Weights of a small GPT-style language model, trained from scratch on English Wikipedia: MLP 256 SwiGLU, 4.49M parameters.
Each number is 500 + 50 x the weight over its row's rms, rounded and kept within 0 to 999. Layers, rows and columns count from 0. Numbers have three digits each. The size before them is the row's rms in percent of the matrix's.

# gate: layer 11 MLP gate, 256x96, rms 0.15, rows 69-154, columns 0-47
# up: layer 11 MLP up, 256x96, rms 0.142, rows 69-154, columns 0-47
# down: layer 11 MLP down (transposed), 256x96, rms 0.139, rows 69-153, columns 0-47
gate69 105:542444456635594475474567470501435503527490534519407472608458542429460578540506438537566493540533451554507524574413515402435483573525481502533476
up69 101:569512535455467497604502548383455535545571551536509419464547363488539516398443402436551533500424510533468511426422469522470532531529413570426537
down69 104:573439472473489439477474503500483468498444512481457518453488464521575443445546451447495513515525476515509594520499539597511685476521504537519576
gate70 089:494505419479473529495596528440546487460516440490471538442469511517482497564603440483491483457470453496587412506480458478568577506483420503523524
up70 099:444510460452510488541438441426474441426551610452499500553533486483573547542480428499580491485508491438484468501492468461554484474562507420507499
down70 095:545551402386513465470575567503537460503533536456533443436500477525510491531509464526495460498516403505562453571535502507524536502481525520487450
gate71 094:466513531490490460531518510485434521556484571430467430378650511472623517460511483576521496468516453452433532560447531496522503528530406506501485
up71 093:518515452547561550490592566468496476503633462535529492437524443566482392491500528512561564490611503568516507504481439450559477536468541585495569
down71 095:469503512490536474612557557521454485520559416476456582475461461458526423421474451516452555472428562464585523484457410482546487473455479553531424
gate72 107:488549448482547459577490478420510538522504482512481471520497531535467582523542529570478427500544558507586492518531499604541524570473484644531486
up72 098:505506464510485546581474539539499546502490454474499501449658572471510493547456428450476510529495510482548477442597504540401441450504555460527512
down72 093:505482513436501505412411546530520520498583463394497504392557456509455551518491535510497492524501467470515535495414468418528281474511500422531532
gate73 103:419595432437518440510512482491481459538520465452468429467459526564496510541452478465520405540558478394482494512547563498538320456522570546539436
up73 117:425468491586499539371480489472442537515535517489453435498500511472633632505453498435507499557575481444520526427549434502535547471513505521582448
down73 105:514458481357550449571532524496501561555506449518521482502471557551446470483550453504512488512463480449613503463536475575459320414549538510487515
gate74 098:508587472595507480489533607490551459543535478493520482529481458492524475552484454473551454449501392455533486516541492387552484507492591562633530
up74 099:508515502516598464573480497558585495531556512459518546440492454421589517430504520519492495465481474522550550510489528388526522521440362560515571
down74 101:446545509490478465532508535486580463498520549484545530479551391500549485437451462591590512470548423434601541601459470472556470455531518555630497
gate75 108:457538414556452524507530548485558435574562533466464476468492490466548611532547402478548592456489453496644419432509485440546397461534487536473396
up75 111:480462564520441463518470519547436501465531555553494470507520533542585625441499512516428570583421487572465541519576448463512456427429505491468448
down75 113:586504601468545468541539478499421499475428601362501469552487558584506434352513587521479479527507503512458509521493519569506517466463524545453566
gate76 114:508570474576537446518550522617542485462482436494394534528491517603459530550482431574480472430543562531569490551527520535569458484503522592547534
up76 104:487531444411536439360401514536548480478522523499495426423482562578492530505540570454461600535488522481510500486502454470557497476453494551457475
down76 106:507454536461467557478557469396469555438583463462446483542511417511444545502506477523478509530416499541562393534507463571419469363537528527504430
gate77 104:461464401529509458497540553420479474495596516411444512492499438550530630524613422494527454482529552432550425488534468465439345589515501504525435
up77 126:522461511516467510514464461474426532494541496503547489603501434512547500492590536536427430466491554346463469440490511499509470553483473494410510
down77 121:560438571452507572525474518563378548535481478534541530522424504535473460488555561492498515479527483435423569512439476522426656466441442495394436
gate78 100:487510476480553500569448432521512628486486446400471488444413524410420619519548475524407495455556479388428508582595539535434462514622515492571436
up78 107:481452537518411504507503428555402455441527478505485535411460536496514518509341495465446536586503441504499456526521546495489481499559605549552562
down78 111:436472574520525514511541440533574437497512484485547520454425451537519568573516433557450563467476474568510501462539508563437542537464600555516492
gate79 122:490457489575508434511514548464564475437501414426562460421456435388461486448369404485576512464552475424542572509477451494511401449454487520515487
up79 100:497595439419441508461542474565577493512468539423490485528434510575483483408550474460489530538518458483552455423379479427501426457538535485499495
down79 100:418492553450587454488499519531538487499527508458531627521520468469513559470543585518592418490530491479519545462491421430462513502577497485440484
gate80 096:469475452510494545502556454482598521530523555384547497466529487531553486465493454486588442512581454482550612553493563507618422525511610543493468
up80 108:490478535474460551440503536602517503455520572500463467560545543552487536586482515527551504493396475558446521595481557533479478475453640459532504
down80 103:510473533410446459478438517430434516460458515524518502497520533518480463556459611538423457538493474587475468480517541478526458466512508502542531
gate81 102:485481425524479430637545488483502415456504606304451494499535462508435479551559458536493451496471556466603512572503459514461500471458472534506447
up81 096:481514446533506512515533542619515434549489569515518543500521508422514490487482573582433516472544333515477539553534533494507523472445469637537496
down81 098:549554498534568549520570486441527548515449522500500552465481461509484481508471406515487490489494525482552470477513490428507483569504573455445520
gate82 101:566487489493534400516549486436523527564562601379452567475549566581438603524489531557474476580562509474493492599496466506502419556520472540512480
up82 102:613531511509589537444555555433533468512643569509499517483502593528564488398497552558448549541537518474486439491536630486557579536580518592457491
down82 102:537503496428487490518484517527510500425523471562576557419428549495458571557532464427459542454473547484486583495600542543523389494508534534615403
gate83 122:528490470431487423583512535484479600502577497449516541528507415529455534505600476468512442480607517410529453541475494512472482592509430524446493
up83 118:487553612463449426552509443486423532441548456445499493563483536542519478509418545500383516506486480593451405486474421532557449467525576483545472
down83 117:458545609460474492433536422463489481443453580501436469485439491569459501459442472533415500504474428469442508547519543531613452507529491579503450
gate84 089:534552511450471503526396538464576516455445558534517433496570527506534376544525514533516553448482488473526399531499505443472483512529602559550561
up84 092:434399549479419496492474422508518570480420493518527442542515520465475574462489500417451532437518483477454558469529445526446526511560476493505525
down84 094:557470556575420511426456493491435484412503510489535479428572477392465475534581459385452459446565484532520488532476548464513500485542466549481397
gate85 096:468478454515467516556478457497434469578557449386504457479518446487542572514546417482512531516552478522506485596424450498435492605440540465570476
up85 103:379411528498502494492503574519525526567489531463414524538561554581451475459456526498560541423505430450447540444439494529451548543483535493538468
down85 103:498487494492505486481586472548581516578520469388516536538490499502501450537468501493409564514507469427402527511504541532448376504558504472477594
gate86 094:472437447474468479548599547515517487562526498523522543516484466512521459560579553630511425443582444590520487503505520555447489496475458453516506
up86 097:473513531530516505463466486397532523597406513503460510459491499519444541516410510457466520553446550470542472474421547640486502480514472449597470
down86 100:541430540554494500537512495499667489528513592528490490511565476473544502458419542538583502501522443436422505496528428451552600586546539545506479
gate87 100:494530453581584495567621567481525518464495599401501391403504467543514491512460423514511516438565436531491529518505504517458454482469470564553458
up87 101:534484556500447457510475464474504399480489492375489532557473519495472571535439481461480498530508415480472543486546523515498531554485529419599524
down87 103:528545515569466493469597537444619499513433550523448461419509417557541493419466406490593526551406495559460486489461507568472456472420570553498549
gate88 097:518569524476428519498504419513567508570471503573475539531435464530476544524495562540564478559513537367567547465609632546551478495443491518497498
up88 094:519495577463515426476545536506489574513571489512512543528480450604533468474540523391425538567496485473514564518397466490576565568509592496466550
down88 089:508466490565471569450527485471488446475569338538507436477471539518543497502528488569514538438475493515433518505444525473476453448454400548555501
gate89 103:465533528445569551532532531512465449531521578496507544500436525510494485546515508531514507576488441503544471549539534529521446566562487465627458
up89 107:548459547449530477399474536499508484522484493516563550486504522522523585560548572526557382455468558476487499501529586585595471512537560471582497
down89 107:547524507468453421468478511511526541451521584511493509464540504456478542491565428371577457488537512513561573557489453599515567358547549529525508
gate90 094:488522422569461476509486515517535458495537482497488468530469374532514528432480566462436590530480447421541465561529458572549544559545545506526532
up90 098:536578513520565455549586455515442593518458471515425622472477462494497525467460489513482535517529353508495542512498454456528571529501475512516430
down90 103:539473532464505449524455544523527535470528481633531377466364558468564495541475508442487405518476540513507498511617482454555542500521539555489410
gate91 091:497485461506533397591567464465516537528512528499518525512500535424507482492583514512571525453561427493615522580399553471470362571416512495544433
up91 103:508523422529527561543438457519429461539440551666536505535507504419513518544484568534499461487433494554497524533427520494502525512431530497492445
down91 106:527548478412461526526431502503477467465426518603464515508463497417494475501456530563521471557549554562461527468535432549517396533562487523484496
gate92 099:480481575434445445487485588482539511543479541435583482518555449549482471586444419564511449532584490499542473524533505436506471516498564524578482
up92 101:483535506382485530515451357589545497351563429459487482569460569527461536494471428547497528404536481543446488499513582544527491523519515495514536
down92 104:573543492647514553558473471515512500487545593560463534480542536461478490465504387476503541507502413460523441586460532449478580446531486441481559
gate93 097:570453537509537497485570522426517481551553459501535538475425542535542488517640518543535537581461550527481488512533489530553504584402445518562455
up93 104:465481591475531559482461480619504541505450449550658499462549501486430468468464481442518540529536492474435545578653461471479523539544489528529450
down93 105:493651531463502372524536406569443571534468487498500495547413499474465513545462559590501531476423528488481429481422401399513417497498502521482450
gate94 097:496549461440520559530532454422569552497488546464524587485531560463501472486572577472447468484439541424610465506456524546617464472489575538452490
up94 100:457477563420606493524446497513461399540514472478487517453438445427461447610479571478594520417473484505594486511639399601469474530496415547502562
down94 098:416456587503455549421516504502561508549526487405509476463488531384455554420514529505439586436506494550445428461458609490479507500519448477460412
gate95 101:515513463546571433501501539516612495581496492432517452453411511490537510429410456476515582520556438450530566512458433484526500443457448478475534
up95 091:512513503418515467509562520499446470488492571466489512484454538481490458465463548507513513516622450527461554521417516549499532470456448522456532
down95 093:475478564506438431465498539465562539475573463458501620504605565437566550506506504495473480467527570432547493528501547456434562489479466570437457
gate96 089:498542475464456553570560385539498462561527528419501484375572559545544479528550564474554504533494485550449542426507454496507503463579444547561432
up96 090:426488601529545443574573490507493524464463407533658490501480590482540518510429535481486445477515490480558557510568567544584478487538562510460437
down96 092:465572493638463518513496545576499539452515509421378486492528387489418510449431508449487473528489513445531554563475512515486485541459566516432417
gate97 090:516488430467436510517590521470559557481522417467436511367461553481504492526532531496578482439526413476519485574497464444444507546547623497508582
up97 106:473500475566449611434455570550452530489563588557560541479502404420434572580541473471468597589478489493513587439435512550549554528450498468441479
down97 101:524519591544533549551495508543484446496592503553542515532521524412535502503524437491439532466531560589508503477465422475486398465473388442484481
gate98 092:517468530532486471451522566401480477636449527568545402502520546460493490483497471539476494529540510393490559535494490411585506572542509545486330
up98 094:542496526567473439456487592457574462485507542467569511604502458444433466509549513469499499577429559477458616528492478518584490550463490604384414
down98 091:486592450493536526459433502583476510594471402484483581514475417487566441451503434581585486491518498439577497518414422537453528496476524474432518
gate99 091:569492543443535516538442453418525539462468488597538529569495505425540488477478414465468536473578503507511517463485481475570445593494537523524525
up99 091:511508525518464476601497561501518518573532449500595454515491496514476538503533465561584495438485455547456542545492543511449504560453525561573430
down99 092:446437422539442486558467522546529546541479545604463440470532499512500459496533511546530572480535496487579550500513484522461433456487534576618513
gate100 097:451503477476530550576583512485517485504573519543461475533473506503485609493613606530527526479583486470506497539569491436467482511431461492561528
up100 093:481530443590552523438538538513452410491492487549593489498470480529435448465486453450533469439489477491472424621407565392553539533462443487589422
down100 098:437536568565488514508535462470455482519563449473497491510382496495445525540551546509508595495476522509592512448576459498379619575456426524567471
gate101 091:526513481506531432512468398486418514565502420490425440433578517508495484490545534542366501528449453472513483425621446460604488471401491537560511
up101 095:548515507435528504502473485530532606479442627484491513474512536536493530500543563577541537605469472583460421452552516456524527565617504514506582
down101 099:500556462506495462504489391490511481524619581539488540459450620454435536487473552444465441499520446519431396474494531500545558576579528522558544
gate102 099:502487529463504439518578428490580460516528507478571529535433461540623512507538461435437458480589544499541424489491508482556505525412482599516563
up102 101:531551465531477616590498542440565580597511453458506524502499431480550552464560465565573506544547465530469517559530514415504470535576523472540473
down102 097:495442394461493525515518513511381506555539572556557519461449427453519502438473564493529529448545533523462464461403585516597601605443472510487398
gate103 111:558572524453512470497512571483545502528578525450511579384409487417566470475467478463480424532508447489530351435487440464507454554495429566535460
up103 099:503562452567549471500544512528578496571536573525514485571583541442439465425500439508489508587428532533455471434508436487367522504492484470433496
down103 100:488518511560535454533447482559477531519442433509510458509544502554523535481428474530468472548441499491446477448516384547432383553505477492516612
gate104 092:435521441554453492454552524619518461536595421469611477475483502577481519546561563470454587436471516526596464563528499432443484483473529466478508
up104 108:489522488424606621607500495532427501564531434428471499477437453491515543480518503505553530447456533496438457467542522468466475462586537530538519
down104 109:455453610492492496438486462464516464419519541436550620542407559498492426536494551507578531544521524448543531516568446392497641532410569637519455
gate105 094:468463465416497525494437479487528615529455528484489547452456529420547541532469465449508434606549482496494573548524550455514491569479572499541436
up105 091:472497585468473418502541452486567503496434534564506487514536532522547439534530484509533513549622498607476392487468519578516459421511516531444483
down105 095:555454487622510487488461538481453577483420463512460509494489540527460525543545468501502537440490574497448610488525422475497398556534467499515508
gate106 121:495541445476549539601539526439549499515534507434539503444465507480451518407528539508555532494545464554594496514536520454589391473532550576543510
up106 106:497502488485422439512502450574551587406441516571476468633544540484502497555564586450503517520503562440471517517494562489440518473465532424505489
down106 110:516555547436501465465390545478506524476559518472565466559481580545560521479473444470439495571529427404487513458446540419509429543408429500488551
gate107 109:544475466491583471505545476476500476526516530453461453540468524559530414481577454589434543465519518480506525487503479477546491477447545516626467
up107 125:520460481419479472506582564471565549396507524501526439475526520416476499526554571445445561390514457505521500506481500609461497520422420537530501
down107 121:562420470398506465467591601498446489488469523490461530502526526537498540509538619511488499447471492492570496424484496523517637471444507529552388
gate108 107:606597528537469501489565565491547628544517550445509454476358560440618515495429517517489544476546466529531498513542455526535483472585436507445399
up108 104:519523411526538519425512491514477484511535490518494475383522467529454485454509439456527608415344520403532447468514497406536502518483480479533530
down108 104:507460480465564531466490391385623547502550504447475538451486468559403482557477504533546472563433549594525407540497466395432400563544492498529440
gate109 104:467518476549515500514509467401535575481553552477554473510463490479469612492521455445531443580504561446533481509475511401568451457406462471514456
up109 095:556494467545437509426498478481447529554520517530565416477465558516525537484535507538527545506518593516510465589412549464470512521519493473433499
down109 096:477440430568499459478491568492549426489461523527429514506442500424500469529537463540482473502486498529445386407537434535505567563483541469484529
gate110 117:550536408541521557523566484527595478504549517504500465497496564558524512494486494489469531544456518500499546420521446462516477447458535534563497
up110 097:529593495460492522483405503514531471440569545476505485555386438480454481534569527477557590491479510422535522497486484615545486447507511488570522
down110 091:465436431431561476505509456511479601496461508552498487517501468446487461515544476483487491499545481535500467541546566498524435445560428513464548
gate111 089:498458530530480453537542483521496443529539575447425591473471568534530515493414517542548407425468438427575448480528567487582476560438486509485502
up111 097:612479547489548393594518543478533523514538534444525570514488468509533428465559429513612524501516502505460474518530600470518518570480379617561499
down111 100:511510554593486560512495497472554562506512525427492518433516501513532385544611438408497563476468415484496602510526520490427600553512465482508453
gate112 103:486426505579574489537478483475459457495438440455531455441542470493555448451581393568462480412597481499561501571526531395516482508461482559467423
up112 097:532525468511582522524388391490543435444507431512454402590511421428557483532511557525442468472488532491463540534462487588555486503490443471445562
down112 099:510470470390398465478460529514611507513499578552449612534534528550432533588442544444514514536445473461420502439521516525489499532523547488605573
gate113 094:482504447596480539403565486484573392482485515452499490462446498451452490551471459520506411498508489533522470558481460405508495553571541474498420
up113 099:552489536472477564552490534502544514519488514435557523457552528530566513465446489470443529431387497573541611437522418581573494542474388567487485
down113 100:556425555512462566561441505506483502519496506591487493550430477595500511481514503460454587456442527521479490456495466645515609472414472511451534
gate114 112:548567550446486473567574534441543442485518540417511482565422469473520511592433596493536449497547472459538563504474601527578391486466500630577450
up114 096:575486461558533467544519510579501538397584481548457443430522520485422583461518531435456589533520508442472450483579534602511515493551468491403512
down114 099:495528514419431467567575528499586585336511475393477509456465529488503499434495549491459432511574480507594477534524494541521445463529451377488488
gate115 099:492459507540473501527576521390468481575526497436529409484428476554505457568571383536473525495495515461532505537484545450467380492450569556434440
up115 111:496530563547478549510370468511419562581506482582564437564462572497495530499456443486376539555446614516507480555612476474480534465494479467400424
down115 113:516539560503483582509379479524402547536466562500502464530548519390542567456454532432501545546497545549526504465515527531569426491541505484450509
gate116 103:546419512452509394547543505570477509504565556555481407495438489506494469522452546627589447499504464535457494527477462506514494485482515489502437
up116 110:439391531493508443528446468525554502512568543463508371484476412455440493400424517465530622445532418558378506441478500486481496494557545500444501
down116 111:564552622524513448490325395589465529525466487535549444530465493584507558530464524494463563530476488566504445459450483510537594434516491532517556
gate117 121:558565444497491439612514461508497532519487466412522481524553489472488570532545473492502540499508506439521541469519538520446402568448485584479590
up117 104:496470585597470470539472475409534531469532475538543447501522415430513518394584462452616545477460418517515527441529586496428565543483478540527526
down117 108:460495469484383497517487466462557458579510558504417501526483497495516526546444470474536469534517500533560458573453437429530344477553462452435495
gate118 083:466486499505489509446384450460601475514571522546444522492466534443532473486445506417478433513546441455598500569585487464473523512540507549653530
up118 087:352399462474460479511501474492445566498443422504513503425476507521443526470516443503592521498584537506478387499513574506415546422576509505456452
down118 089:462478488492477616489441452509538447500381485518449511450537571456441638438532561470470428503504497512489461498467517451479568488426490438608515
gate119 105:580475430595436487485555566411526521484536650486480515445426490468433496482609481471502554524546543496524523444535511572571493521427492569498469
up119 111:517536472561466469493545560469465373464506491423516488425411469467457442530546560509521508579501558516395535440409562474554439463415523586487488
down119 105:571461428643469484477563490499505411425452541474525476495407483515475483494489500482551473538469526498466484458478574562486412508440534526408491
gate120 099:433422454463528474524532517436529633628535507508524537507516440468458566410538479492507521487527537434547571532452495530490503459422502543471420
up120 099:553521461511477503571551497495453479508462394544518489545509466541479482504496517468516441451501577507570407528454473550521531489386550437575604
down120 099:514462431418505503511468471493526516542541501501525417459458466497537447488592493557465514501419407441548442494511510530434657503469444516477441
gate121 089:500542437519454418534526482439542521494523555499546557488518520554483508478452456558497450612461588450533503450539502535468445497522416533575454
up121 089:495510569417589476583425561494552427456497446451576495432500476380496551482526490589545438545537510504510498592376458531509553576491426409572541
down121 094:514496488568565559444420483520543513486504518511460553483472501496401522538560447466597519498484486388412549558490559491507546451541470518416516
gate122 107:561436499540530501576577473452539445559508544409522558506440424504591483505597404535501465459575465550526525499470464466464457498461439515528472
up122 106:525498472516468514399526453467514432542420517528506552513518447396593496466501502540425467562431546578463437423454586509513526460533514449463534
down122 104:419514435477489537425448548490566450372471597572449472478444489456483492520478488472507531506481490588443439512542499508525421447485497464516558
gate123 097:584496418543465483539513472431400537422624490475519505497492432459527585582514487520452561542504634450524388550420487445477488477486587509545532
up123 096:520468474548529572553495541528395532492534435523538527565508504552519557562498472516527386428547474504462492489545423463450499533491519601477467
down123 098:407562480353436510527478547452484531472491575576446531466421501486540534509504521607599556460503556536377545478533495569444463510529483478467474
gate124 112:590624417509558531592512491487588514478479414449468454471523419531632555533525413489522519474557442492509537524524567484523422432536541525461466
up124 108:471488522518416392561494516526494567481476481513481527446534535447434402606514585520431421478520578509495456470508518485472457555466446523447498
down124 107:367497465461530552431463505566570485475544513511547546516481444513391519523560507586496530410511485410442507610506413511498610497443534480527508
gate125 106:471536441519659430541498525517475486469499537434487499521479470422494498535496453595534543495466591479449524436496490471547390528475344531531502
up125 103:480497575508433479425457502430492517568520468461488439523546547453505480367545485351608522514449463463515491474497529453436457504592471503450437
down125 102:606504508577472447540455473524467453556476461486540585534540549516571457463535541466562412550462450560581525581553564445511557556499533588534426
gate126 103:454474460546488484538624550593470481557516513453651455516540469487494557560492519497539568468490469462550535531475561473566385565462529538536496
up126 103:427485532515418526460458465510399483447485464613556519522554477458438508540511567560467505517506499486500458538508519533433439527541530506557431
down126 106:579509428438574544453471423539456485537445502571524421496560489514501534529586578492412496480448536564455422568433548479479625536536532507475565
gate127 089:513523539456446459403526552467475449573430463542600476504528445604371497614468486548436478409545472505491557515512506489578477571458482497502527
up127 096:525532389555558466399517568503463482493495429417562459648461509536461462495494501509539645537456566508431470496514495479476400529527544481507529
down127 101:554496428480509556580479453465411525508479400557476390466458503588527508482473512605598429476481500489494475566516542449500557466423523554529556
gate128 086:526513593563526488545504480429492506589517482435508462429547503506503502495539523584488475370484545540498522528501495451538436551544417457528492
up128 101:496495523451557465565586477405507555508488525398515450478546547562548547592488575599526501488553495462449624506506454476534500500500506442523539
down128 103:522496478550550542510415531559448506509495483497494517476504468525514478504476491552429599553442475518618480498520435507537654477485479507529484
gate129 106:473499468457533624550522475520505474577542460486534459464437462500526559523518384553502499440563446490492469529507533529499364472534501485517509
up129 114:599526457537487532455570565466502480466527471454545478510506535493559541516536490430448555532481514545466489444505572658509490512529542493617483
down129 108:483488404427485533392541563451563413420558507446595512509498516509551510448616533513540507507445501642559444505522552612481409503506501497586485
gate130 092:490622524530520442438520515571542529476530479476521468475536454482417530484561407440529487492633501541533445534403527369437441476516479442494442
up130 091:476486426552503424571523466480443442495446504471517465426498557442518576421506432608517535507459549498472514539490471601521480498523456555446533
down130 089:440592470507561514499515540472539462524547448406616514539516571441496529512521438484486539532573542485585475459548438438497424517525556465560464
gate131 109:561523474501460531469539499532559474480574504506457491403346457565484555460454492476436543450514459497538441561599519465546451573468544512540403
up131 103:566524490440496512525518519515468384528545522504472490517460551525456576390573537524505564505568477561387597430494451564558500429442489486455530
down131 105:546398564480452509386504538457442530514510533488480461547425491474605505527506552423493472486448471568514552466524547609425600518489433549550473
gate132 114:490457466514510463522552523402552549550517514413525471449476508536500454503483416437643438520507454419551478491504548460553461475517507531512515
up132 106:519478599431515438511528534546464520417558554464522542507415459461506532487471497561403613487437429478488538474603472529550472495489519556554422
down132 106:423406452445502569398446554533495551474465514503519538465395500543489475508495589464495554486414536541468482497448370452516416475519561486464469
gate133 105:429445524526538512515545438607514483439510537521545486495420469427538379576504491524509467492465524527572484612459598525477351522479501450455444
up133 092:542531451517470508521505554542469521485574598486532397539497490596470582441500500497594499488572574427538455505499526427506555470549549521468523
down133 092:489478472494566493468476528493537527518485391639558505544514519495529623507492581456522515522461465499497543519445542442458319534516515489539536
gate134 104:475421504498583583554586429514499581494537518486564519469596580546503468578524508506596433521444532466570566538528484550540440563428538512507448
up134 107:620424531481481393487537449554545468570503535481395456579511498504423529536420530506513442482484517443519434507514473503582463609460573480496501
down134 109:455588555513588535577457534508594514454464460535625585449495467455539486476470470547493467513573494469512520553534488468422496481497419526556522
gate135 099:534584494486511476561458546555537489539418518519474390472507508482578508558544509489524479457484434558446434444490434553600494487508506527482536
up135 097:434580452582580564565493499506565477437497455476543438538526538542542538463568521418415519466463430513599490457590431461574534489442517562494467
down135 098:548512521413455505479524379546397457555546536564544528501566436517592471512525525630541454565634515498640494545524505467462494437480421464467402
gate136 090:476475486516481491554596570506554467489479555450477520413525471441594492508514484338553502561458412477501497431468512500569443511480519471542494
up136 093:427494477555443472524545494442528469498468488592503529447557518512612524425437462523553511499471467518507566405481467479545553523483510442533457
down136 097:518528412480560471472438499602436494574530490400502509501446524492486448520518425510505430498520536476528522585476383541454459574536528534509513
gate137 100:526531476427437482469478429403442451508500463496510435581437461507488568525416507493417449401538443513438544582512479489441450561466433548521488
up137 097:396426531505459507428498548465453541498454486481515482535430454510527446489488505491446536607533460429424468609524462540540545457522459474487517
down137 099:441493496542511459567474496495536509544483560447561502481521446565519524488474465451472576512524432458557434420441498603430335523504575513470523
gate138 106:561539525456516497487507544570516449506534439468517486403454436456449548658606534437491485506560419502479556490503526461475514449533457564541422
up138 117:522428487508519502457435433425449463421567581508516504504501522510504456475492459568520467567560544530533475563508498572502542520491583570549500
down138 104:496535522635490528515466522476487471475487650525454472474502450578541548489499503460608520491542498542512516515578368469437307525500512455534511
gate139 107:411417500491492465512511489391561495614507530513525522532508505547532492485582439647507447505553443503508526560543568464503476550442571616491492
up139 094:478523493549509459492508505501496454612509500610581513523531480535526512571512505628498547493532501572477592414568604492485568489480498572410483
down139 099:451524472515436580445417528479492530420604494508460426471524505521528547379541519429465499565517525504502449485525516610485452468526557463485501
gate140 086:485428522516527506575484537535456423505491561583552455525493406475488437486512518504461519396495489549431473461429450597471459511447489512515411
up140 089:583520569558492526409516541475482504492514544531497460480619439427552405448513527546525509494560543554504549498432454513481432445587527516585552
down140 092:499529462425448514635454392554575471527464488487477523495488524490558433448452429409596477487531466446602474533516555475472474479380526476480571
gate141 101:495594416457446499514440540392511554525526526465448501610417468561606559467497440433431539543533457383575514465470512492529524448470543561482598
up141 091:580551484508550500422459555452436497399518487425476521485529464444489481472461483442493592487579488587401394516469521473443479475411589512462496
down141 095:563491550401501486583484539504646497568535496551487523534565510581519471576468520589550509454471470466543620544508526439400515496495431561437558
gate142 089:486643494456447484486478449374484574560535493411516513480461481477555509448610482512531535422522562401489412485483467537505535489552456480527478
up142 096:489460546496470498500567490588510421489470486466555415468498383562565480492476506503549538473534566513488496560499491414477502511485407482454442
down142 097:549522503590539444536553533475463409486516482409549484460502494471447459430502381601540500514497460519634446472584503527542563439468484514548502
gate143 091:571619462437640498547564476548543614519536549488467455509465571557489560547495447567491572537514470494521413508541557484572496558430473441496477
up143 102:439542405474473452574549506448551448506514506491457432532417439396534511463493464412483489481529523587531566487446453507473507515453497482590478
down143 103:494474376525519575571491481509492596455427383444520447491504540509526453440476544511520520504544487486556479456535595469556475543501484505565441
gate144 079:549509456491454517449467518476505572479566505453439451511455486459482475464526465483585547517494492418536527471471419435570481408490498546458540
up144 086:502424595526568535545452507415568599496455507511434527463497479458590489473537477500412517467508487512441501444520367519499502499511583549544555
down144 088:478568459603467522472551478511490506540544386476550476542508440428439435524555455443585411505539582570491520469547563447463536566560534469430488
gate145 103:488584565482488537490507392504623481387563488534470555488519471536502550536487458530558495457550491401511548584559515432546484564463556532514525
up145 101:328506512377568462478534430445501531409465462500527485472549547434474411473493512477489489448523578547486517583431482559492510501451529535551485
down145 104:493493428390552496403546513483459493493562559506537469399506446616584475480512560435496507457460535487471477523511466495562501483443596474568432
gate146 110:539580548439447389633485538464517524564524531401464474505499527494443502531470491439610559502473472478512451529533475449542435461456488500574462
up146 103:514467527527513451574476498527470506413462440451517439600545525529574479530482537610523562493483477566416390445468385487458520539544452438455513
down146 105:544474558580581549553533482571426436393431447531501429561483517526465468478569547618512495490484485413511491522482516463528415420486509452457425
gate147 091:426560527554500361458536452505555524501526571489391498476437558565467485469482553476486489506477595498621557470510503558567525522432512562471541
up147 094:561585450612544503491562522474459424521467525498484455481487440550505504522405411541479516477511487508529478469560503555470531552566529558501455
down147 093:560461536517565450548526458534455522452503536431533447464560592609442600558542548465457603626472546488560619542469522461507606520555477541578605
gate148 084:430466411467496500480576579525484515453406560482384562490562487527460468459505547523448455485488439459507411523565416568527538547548572558475553
up148 097:573438449537510517429539491484582509549338632491558540568467454502533402452533517441464472564514511529518476490525426501514469418433437413525584
down148 094:469454459477451438408474547492520502540590411597506432466560454527597525489388502503481530461498445503503530531551541549494404508497529494491475
gate149 089:540557461475505531569534555553450503506489447519415514596571507554500632534556435503521465475508528496521491422465435423480490560522476506491522
up149 098:519543535475497543408486371487561452418368562487485506467513569527471533446577515507462605521531398488481480429536443613496476455493552455496600
down149 098:565495545497452475494489555482561461447458449488475475557499441441468546486496458427433457573394507452462519524427548344560537532500593497544447
gate150 093:515388509526478566484453587363567425581478516501553564495452454575447549562478449530490471442492452565497436494446519478450465488485479538533364
up150 089:456410529562494567443492533477428458447457499551549454579512557565449531602531469506485481558453472527437461410570522506539473513593567516477504
down150 094:452568520523461459567505498502412580452546511507507427519576591532545496502510450405526523473568506501477540521473519553467680470514496456470538
gate151 101:563421475498525373493591535451533432546524470455527456492459527544600491479510398537472522465605443480486546536501433488440437550432511538439542
up151 110:541580535439441477572545498443591533573464469419471567402495502442448490587501505451563459443558472410564465487448540469653465558463491457512499
down151 103:504419440525473426543525515449586529591502451511506468519433491518493401516499486473502468483559423421576548516481511501493706522434514538563507
gate152 097:502570465485487584532537581437514494578568497410473522538501497451593558450555459505529510477441432515512387561588515515519551541512489511524476
up152 092:501510520571541557444556542518429388481600451549520428595452499519450466494466543589519629463561504530479495490470604543557519470522471554522426
down152 095:529432499424476456443561538577449510503461568528461519507521560472572475566590575604523530461522416519481461488433402559566447463460492510492462
gate153 096:465511516498547535509592570550513480435563357528545478430439495638504557551528455456550487512455574521494542513437552388505552570468522469542375
up153 101:464538441463468473480472527556559583589394446492437492531541498482599572448455514518496427443478476563539633510477543512541504502466408500457504
down153 101:466573474420500522508582456468524487512524475486472496600458440520461437475549501580562500484592513411438489558556514520466711569472509532521516
gate154 092:492519547509527466501474503449562515556432492452486556423633585484583560506414502462403507534492449499447488587557412513407527617450472539545467
up154 092:559485535626543541464523499527548440525507508500556613434515468539515586499398560449414428550531538451522479527507569465479487572433554514463444